Weights of a small GPT-style language model, trained from scratch on English Wikipedia: width 96, learned positions.
Each number is 128 + 32 x the weight over the matrix's rms, rounded and kept within 0 to 255. Layers, rows and columns count from 0. Numbers have three digits each.

# layer 9 MLP down (transposed), 576x96, rms 0.242, rows 332-365, columns 0-95
153115152114135083119151104123139086134126114101123081146142107113137122159107119149082132111118108204139159130164171097124096140176122144160175140139118076184138137137114133131145109130128126078137127160101151153122119111103130191168105158118168053126121090089137177101072090100107078129
127116102121056130125068143157130052095159132158155135114131119071125129168092109150149133121108089123119142111169136106177101148171153172166083202089177145115188190120114076105076099145099145133042176100142138130116090137112127131163158163162114138135117148092142107144087151134107111142
093116164095134128119139090115075108126122100166120113076072149106113084110092172170095177135136122171184054127136137179141128179121091132134154146123086149180113151090115110145122068129093141107123145132121125123121102142175158128111111086079157149175160129091129091102108113157133115090
100132127158155134106128078092109170130097119135119099142106114151183159122124149086146102072097082137139091154131153128108084073071111187155158146153135158133158178084059118164079099112075112143105122106082167088085165112104171092106105096115230093139118160109089153110161142128176107104
150133173105189150196177139114164219181119114094144145146127153153119165164132052152087168120120070146112077136174106152197161132053161104120161131112124113149126122128106110104096112156140162133152071174103118150169133094177136115128096130129201110155180134116120113099099158123125154111
144128090159105099103183122130136130168111143140137128125153134092115171138124078162100135168180156138194132076193095122176120113153153148192152102147091126113102133184134119095178130154167072122167118154124152160070138122163144167118122173183135095179130096164150140115125131119112119077
147110153082145180123115111128109123106129142111142121123112124152139106150121079133129146101128180107158121113088149125118132133099124133123121087155111127207158156164160145083113125103142135124144116140137109106147104134169151129170120214125066156124104118116127093131091112116114102094
121145122148170120089114137086108129165109168166132085160077126110175060113153173196184123082123121129106138149127099129138149164124135133098137149147124144098157149092095132087088109156092076156197126085106192122104130113142137094119145074191139055117097113191110144096154152156141118121
123101137100150137124146103080082069131206157152157165092110129157175169134145114118113053171084109079135088127176138110135196159087093125072186159196110109125140128152072135095118135175117122127124188114101118119118144134138094159144109125173120155142107087115075149120104102125118135119
107150137152138116091188102107126217151152150076163175180173132143092216147188102148091141136144088111139112135169144141093131130108144104107120153156072138092112108138119135120106175156152106103094136125107159114103080128080149158130133135131156100151166184127109139115144082142100077157
119126113133156147087140122139172156117167160135099127105120097154167147134116136145159149104152153120141142218126073128134150156087117167120190099124175155107087105145045055126117105103125141149165144111194105110126153110160166157106172096088127117100106136125122101094122156172133157130
150087080197085099104111069156109140101152103170132086082087177069139105106073150112194089126131102100113066128218134124146110193034082152085147071108109143125111171110109099181124163156114107101099152161166112208107153143151175148095117077100086159090142129130193112115112173138201128131
073120128140085162065138131178096121144134112097117119156144088099020063110115079106089116089088089124112166128181110139144042089126124106148057121119089091138092141117157044089146096070040106110102113134140108105115148136051096113176107129158107102114077118099110103089105138102104110101
102135144136062148089111121097162149143142075161120145112165078097144127116122140140162160109109093136160136099134131127118104098097070136146185149108168109136146146175122138157127127156130128092194135092130155131113076121116153207143129089143164155180125162125131164161145119146101105153
138144134134127125104109108113129153118120101144092107162174108108155142130105134134153059065140144149109107111163166121124113151117095114135132151163103151126133124111112095161131197160153086132190158117123163130144132116172170192111154119094068152138139123170182145139145125134116103155
112128113169111176119122162123173108136080119137131112129168110121114145157150127163129106155072094125109124095149108089154155086044158124171104093105135125097155173175154089175077106135137122110135110158176109135163103165127129181154136136138100187104127149092101135125113167080069171173
095064131161153134181126134089188172067226111139125200139126170102139119156195140061097079175159116075096100076114105140173171000081131086119154107138154141110123126130152018101136143140094160140139185112116122178226078224101073112142092137109159166160116158106099087086106093128121140106
160089123102136133094130171078099162116088127191074045166118083232086141125075155075100175174132171098155059116120108141103148107104157147096110136094119148161154153124087149149165127122093134130112168109092149060113096127119155145146119101056122109158114158078122114150170087131157174104
154112113145131124054110091112033100148168109136124163125111106136147069164158102151130065147150091178105130133026091146126109097125097180184193180096114086153114083132179120120139195124159135100152170094150141133107152085084125125166153057108117124116154138143131099120180070131159178068
171119091143137093174070105115123110097162154129204096148143157128146137092124124098154135133132138089129096128101165113221087146160157130134137172116158088082122155102119178084103149135092189154170161115095133124128118154104068100181116189137133148143152137119142098140082145177146093138
099202115124090163145094095119113121161112130095182097142161162175155117154136167089103101084101141139126117100115113149105109131140099092133145153152095134117095140109128150147169092098159161076131091115151140129178080124150141110115118117224061153074162167125128156144139176157137118171
129132180127104096120146136154150097109099118108128090140120123186131097109177113161145095102161091088136143108115172112132153128180147143139134108107132096090132160138150148121136159111105141123149083099131138075050057128087133154085131111093127150136142172137128144110194157160152104150
126139074091115108138118112065132175100087143132072134121157081134128127150121128120158155114167162130123160126121152126133131123044112157153094143114125122092144140161135151128138138128125091142172120117103104118145096126151187106067098145098124164104095082081089181139168169146159069077
171110184114150154160093120195158114119152117132085101114086144098062111078085097150152186104157149159134126167124092136146126164096134171108114085125135178178128107109095087115177172131103122118114124117125130103147074122107150109056174126098126202178132140115151101184187112128122078092
116132125162114128106160116125125135121210147059117141144106146105138110094130125120132125094111077134138141122111132142120125093191119139156120113131065163118113156115167132128157130122118119149127144137160142143186144188151189156115162133081106160128149125111156139148146121114050158148
148128098141140141131052179129150116152165065139111156094148118103131114069083122173124078116113122127098155108164132100163110155075204094138079162094126093162112116137132120167108126172099130161152068171121113113120110096128091123121161139138150165115165126156126076097125174179131061099
135110197112099095131154171124143137139169129150122152151147088151143168133127155115068154090165099165121105111063048169119135140180101177118140144165153177123142084069118153079157152125123158055140123149118102087148148132147119155072127134146090084103133135153152116067142138129174151178
131112140144124124123134136148146107112097069131104140186101146131112155088087119090121125150071116086064178162139186159093115144205115110146150138113216101200086136118128129105154059146098108108141091120169146178116091069074104194116113142162167115185131139144114165142079112108150137174
154097181121089104134116178083169127123153117149095114098157153157119200123148144205125124182150161102152085143144198125102187143082117186103154137123109106088159197155119149085207094144090117096198138098119137143127170134161136123125161101144116165116179133095160168131144144099104073085
157130131129139144115124138089117162123100136089127105123121125152090097128086151116084152106133077109094119174091093115132089122181124128072131071154154107098084112099133152122107163128143162140133121119049055148118126125098042127131071175130102126100103109107111109149101144123111147135
075163151100103116118142113151113120131163154175126110149114086162132177114118108166101087094120072116078171087138182118123113120131115141132201141129102094119137139080102124103143133106097106084195107126164122064101184101079114145155187120114078122114124125113180101130117111155077109082
151120108130092154141136118077119115099136142168161133173152112120088151158132129108083149194156155117123126128195073099157067134084194165100114154152178088108128107150146116122163162116154123137107126110152185201152162133105078087141062155139112159095111165131129116111104163079130167116
047153087075068119077141157102103115115144037137180113119166098151147138149131111163108164114170085101083187061119144082144096117130178141090139153063097108139139178122148162132108192168148119177093127100116125100129099139148091130205132120075129140120070152135160124162133136155146166160
121091148093130223113121136139139118163162140171107122112114070080086117150153106107108173142115087111105099134219099142102108051194118150149101145107165159107127108126111148129139141158105133112121156128157174136103107109000121105113119111132112126152148146098086097173198113110111100169
# layer 9 MLP up, 576x96, rms 0.223, rows 333-366, columns 0-95
113143118049185139150115121087175128189131087147142095114113065119098135106123126122151144086125114115069127143118118169112163124128156097112109116155201171136081101117143131197150099085140119131131051149111069162115130078162131110155175137098126130137094102109125154159130136171130117102
136107113127118115140116147119114109139172129137155119177156117155109121130118140114123114081083147131181155160152126111144105065177141150095054119144120106125104140110108129096094145151207201112082097141124116136143107093123090129168096167156084125013166149141097122165109147143096117163
111112159106120141118146159119131088132157170096090196082101156121144117138144128149080062156143150180159128187143123179096129102081166128170107122150145116092097119105159093068127138091189137101085152108104119092105146136137075088146129149110136078148157096126045095109142184150141106128
126094166133116136132100099127148143141116127105156154071133148094165120121108142160124094117087121162112187078151136118167140126109116105077135116132110167101137115139196157076135171126069171102107104066181113125174121146126101116073135153088076137109088121105081110140121086116171131127
146110103095154100136107160083093159122085151163067154183080147179147123135128147140155115191128115109134125126109104116091170100103121184138060120163127149094143133055103109159147173120107164215057106125143133138181105102147128136091139151148075119099085167123112152113150135160135095143
099104173078086170120173076149115115108127142143165150103081105178150110098094137057063134155195086121099168168166112145140160119172098132122143116095155099094095140101131148088075136122133138139101103114082151153121112132109173077115130094166099107152096129147116090157109123097138189160
120091141176149160094083110168122134173128063100114154099151115068123146085190185084096141131134135120089142102173113135137142115094153112207094154174122095161148053149147102133126127083122132117064165157113133125128111152126126155160108168134159112144162181114111124152078170087149148075
157169140131119104149157153102146156130129126108156028136056070105153142170145135089083124161115092158092123143117089149139123107092125160160108161154090156171153138124164147136085110085144178114164120115138131142105093142154099089121068152200197113157107124147117092138145153098110144115
152091096115081086114108100157089134175120066141113152065075127127131162170147162178154166136133101093113156135164115135157160218131141150154084124159118144125130123100130099129165163098130089135167103132166103141151140117133116137146061130154096138091112112125072108093144144137125115160
130169126101131113124123112111147151118154121114096114158151145079137134182144113117168171114183086088160152118125096140083143152101097176149117137109159137171172106151149119125180161091125144141097133159149134097112081200121135157124160117116109108110111096100117094089092163125098108127
168152121160119110093126110117140154133171178146121142100086159116119124159104204106170121117198122111129062097136127169102110171097105155155111087140124146113137131103162105166143188103120153150120115136134152124079131129147111165158075126112093172131112138091171112104072148097203121082
133113101079165086156102093080130092098115145153078154119102125191165151126127148133134132147150097097140094133130120139063180108131115121059116141101131136128130085119126183160157147153174159121123136088102079149153114131145137088138149135052124134142178094143138128140122082104197112108
136107104122146115144155146119081129116114160112090120147133158152130165113115177057158127124170129137092136152084141160189147098154090139127083119161114161115093084134151152109169129122172150156063102118104104096114151118133044121110158197104169115109104092155130157108147146158100156127
147080177078157103124155126106124071085149110149155087150112127137112182121107162101170170135136090089160203135127152160150206105132148117132117129136146137169146152136119134171103169194175127145148094099141201133116143098166132102170097139150157172136061094054134108089113170110122074077
168125094111148183133138177144145110174095150122104157097068160137172143118119127108134147154126127100137164125069134165200143109110148102117135138143139117135098099123133148143100125140123165119134106168080075087117141102074060155145134142099088093160075168121125065128122102107168137149
131091137091134098084088171093123163203187137103117157106138188106124105104157146125148159162151137158072159141151124156182191047123152122189145146107154174050026138121171124156122200105095107148121121141061137120132100124117106191129070103074088140115113146117136115153158127145114166087
123097067181125131145135133174150146152098199132076026134154105100126133083137172137170083118117151144139115126102090147164185147083136197120143125150117163111059042158105130127152139111117117128100183112118112104132110156113131104070061085150130086169167131133110111148156179199100101088
130123103100082132108130164122131112142061152128154113083135111097152149127115086129179179133039048136157096104216145059132104121105146120133144174139165165128164168168117120145101154156115151137097093065086135113117200119129145179099164199183102146117079172127133155100115150084152139170
127075079106161112095194175128121131143092121114098152117164120099136136124146111132086103155131131121125145136159196159092121095147100129095104077118142095054098160149137116156134154090180114113113088132114202109158089169121142181162076087116091135120134149120137148198186123111120114128
135183081109146116133113173110118057191172104141136105122144121082100152149158130150109116082088196110124152116149184071190075093115142177166144116147127088107099129144084115154070128142130185130059087057102146180143080115124137187087107133153153078126181153139182149158125081147168109127
096086090150134100136085149177125112208107081116096126063142076139146088100141044115134120082097142199126102102118098141124120171113125114100134113156134107148128095152159115087161156089111131071167129131158152160116155151110132121083144117148113112128121105141106139092158143095085183202
134110107117135156119128103113136111145181164130113145075082135096074132185121111109142113129130134117088150116149156155154107119127061098156091127132136115174164124114139144118143139179185134139134160140122148144097168113148166205127110144129127120110090071092148125067134109100093123160
132106173077104088146130122159125084107100143116132155141130146142101157093041083122132171042176072158132152173125171125109082129120132105159133141118158124105138158091146129180149111130081145148072085123119138140099131115125142139113117113201122144147152179102145102135078150055114157171
132107131109101170153071156076149100121116105120134134105081194130128177104128109081132192168145120174099149124127147119154101240132092144132114232143142144127132083106126139120124189184128124089112187123116185104076128134162139120130123095168059121102158160105091087077131085137144143132
095129175128121104147144112143151205113117178178137123135117145116133131095171128067138122139189087094117068118085194181123134077137150126106158037170157138134101142071180152156165106144143125149126072155102127136115101165152163169103108142150146128107115138100104108109151142101050097146
180158132173118125089146176157114124163133142109077143165122095143133148135085116102096136138084101174193108106112159086121100126110164180155139130101148087163143161132179093154127102109099115138091147115198135169196089136161190104082113127119134174173132132058142201085092124142124104112
168147112115109155113119115141129161124122168092152132113126138161149172101097197118154129106042091081130136160107155118097102150156127108169106149079106152150133129051136146191144135159086184168136102074082111103181066161153139133108149152099050148106132119141111087083095089159113120149
115115153144153094108141092103115178163150116080090157178123089147157143110066155093119134153182124101160124067146139109137084106152128136140100122115117151120130099118149190100086111078117117130098127096158063127150126107144159109120126119179148155097108151112163137150109148138093129120
138141110139092075168121113151114098100140099127138096086194130138129118132103170205195113120108118131156198120096156120058138118068102120112148177179146130141113162129116064090119140142134189089183099108132103115130084101112160088147203132122119116091071104095096188074173122140091180138
152128165066112104083117169105115139140112158109119130143110102146135122125114152132148111091160114149107102120125094145140114135084170116127192135094135071077104120199153133130128157081156162153164129107155094104139133121087155151155126133080124141143126152080119098145126132095129122115
139118171161176073116140148114098104138192215107140110095131137162117083180163163147132111135086114078177054118152147095107147121176122083132092129168062109105086114156135142115151100103146087110078083138163130078135137120099140169062111171185119087114120086127127141154162113112125096177
185097142092151162171160159142116145144095220049094120122146065076110118125103130147121127086111075131125232177135151067149077099119094164124080124106096184119155108153119178167111123137132165173142146140141118192146107137150102177075155143127132163126119105087147157088152131113109160157
079091132080103129136099139080110142172147186189112167081103157189120084100098145089170129154132099161023206102187144120083143071083099167117106095116150117141069155130142126178128157113131113160186084149088108124132105133104114135110098137130098081120177141132078161175110113146086104128
127155114109114136148085129122132132165154097120111094125135124104138091157149102143113057112118123109107174104140081146106093096125105161124133120084114125175144147131136178099145123135126120175163124113120094143157089134136084139076125141151136130141105075143129056058192105135147184091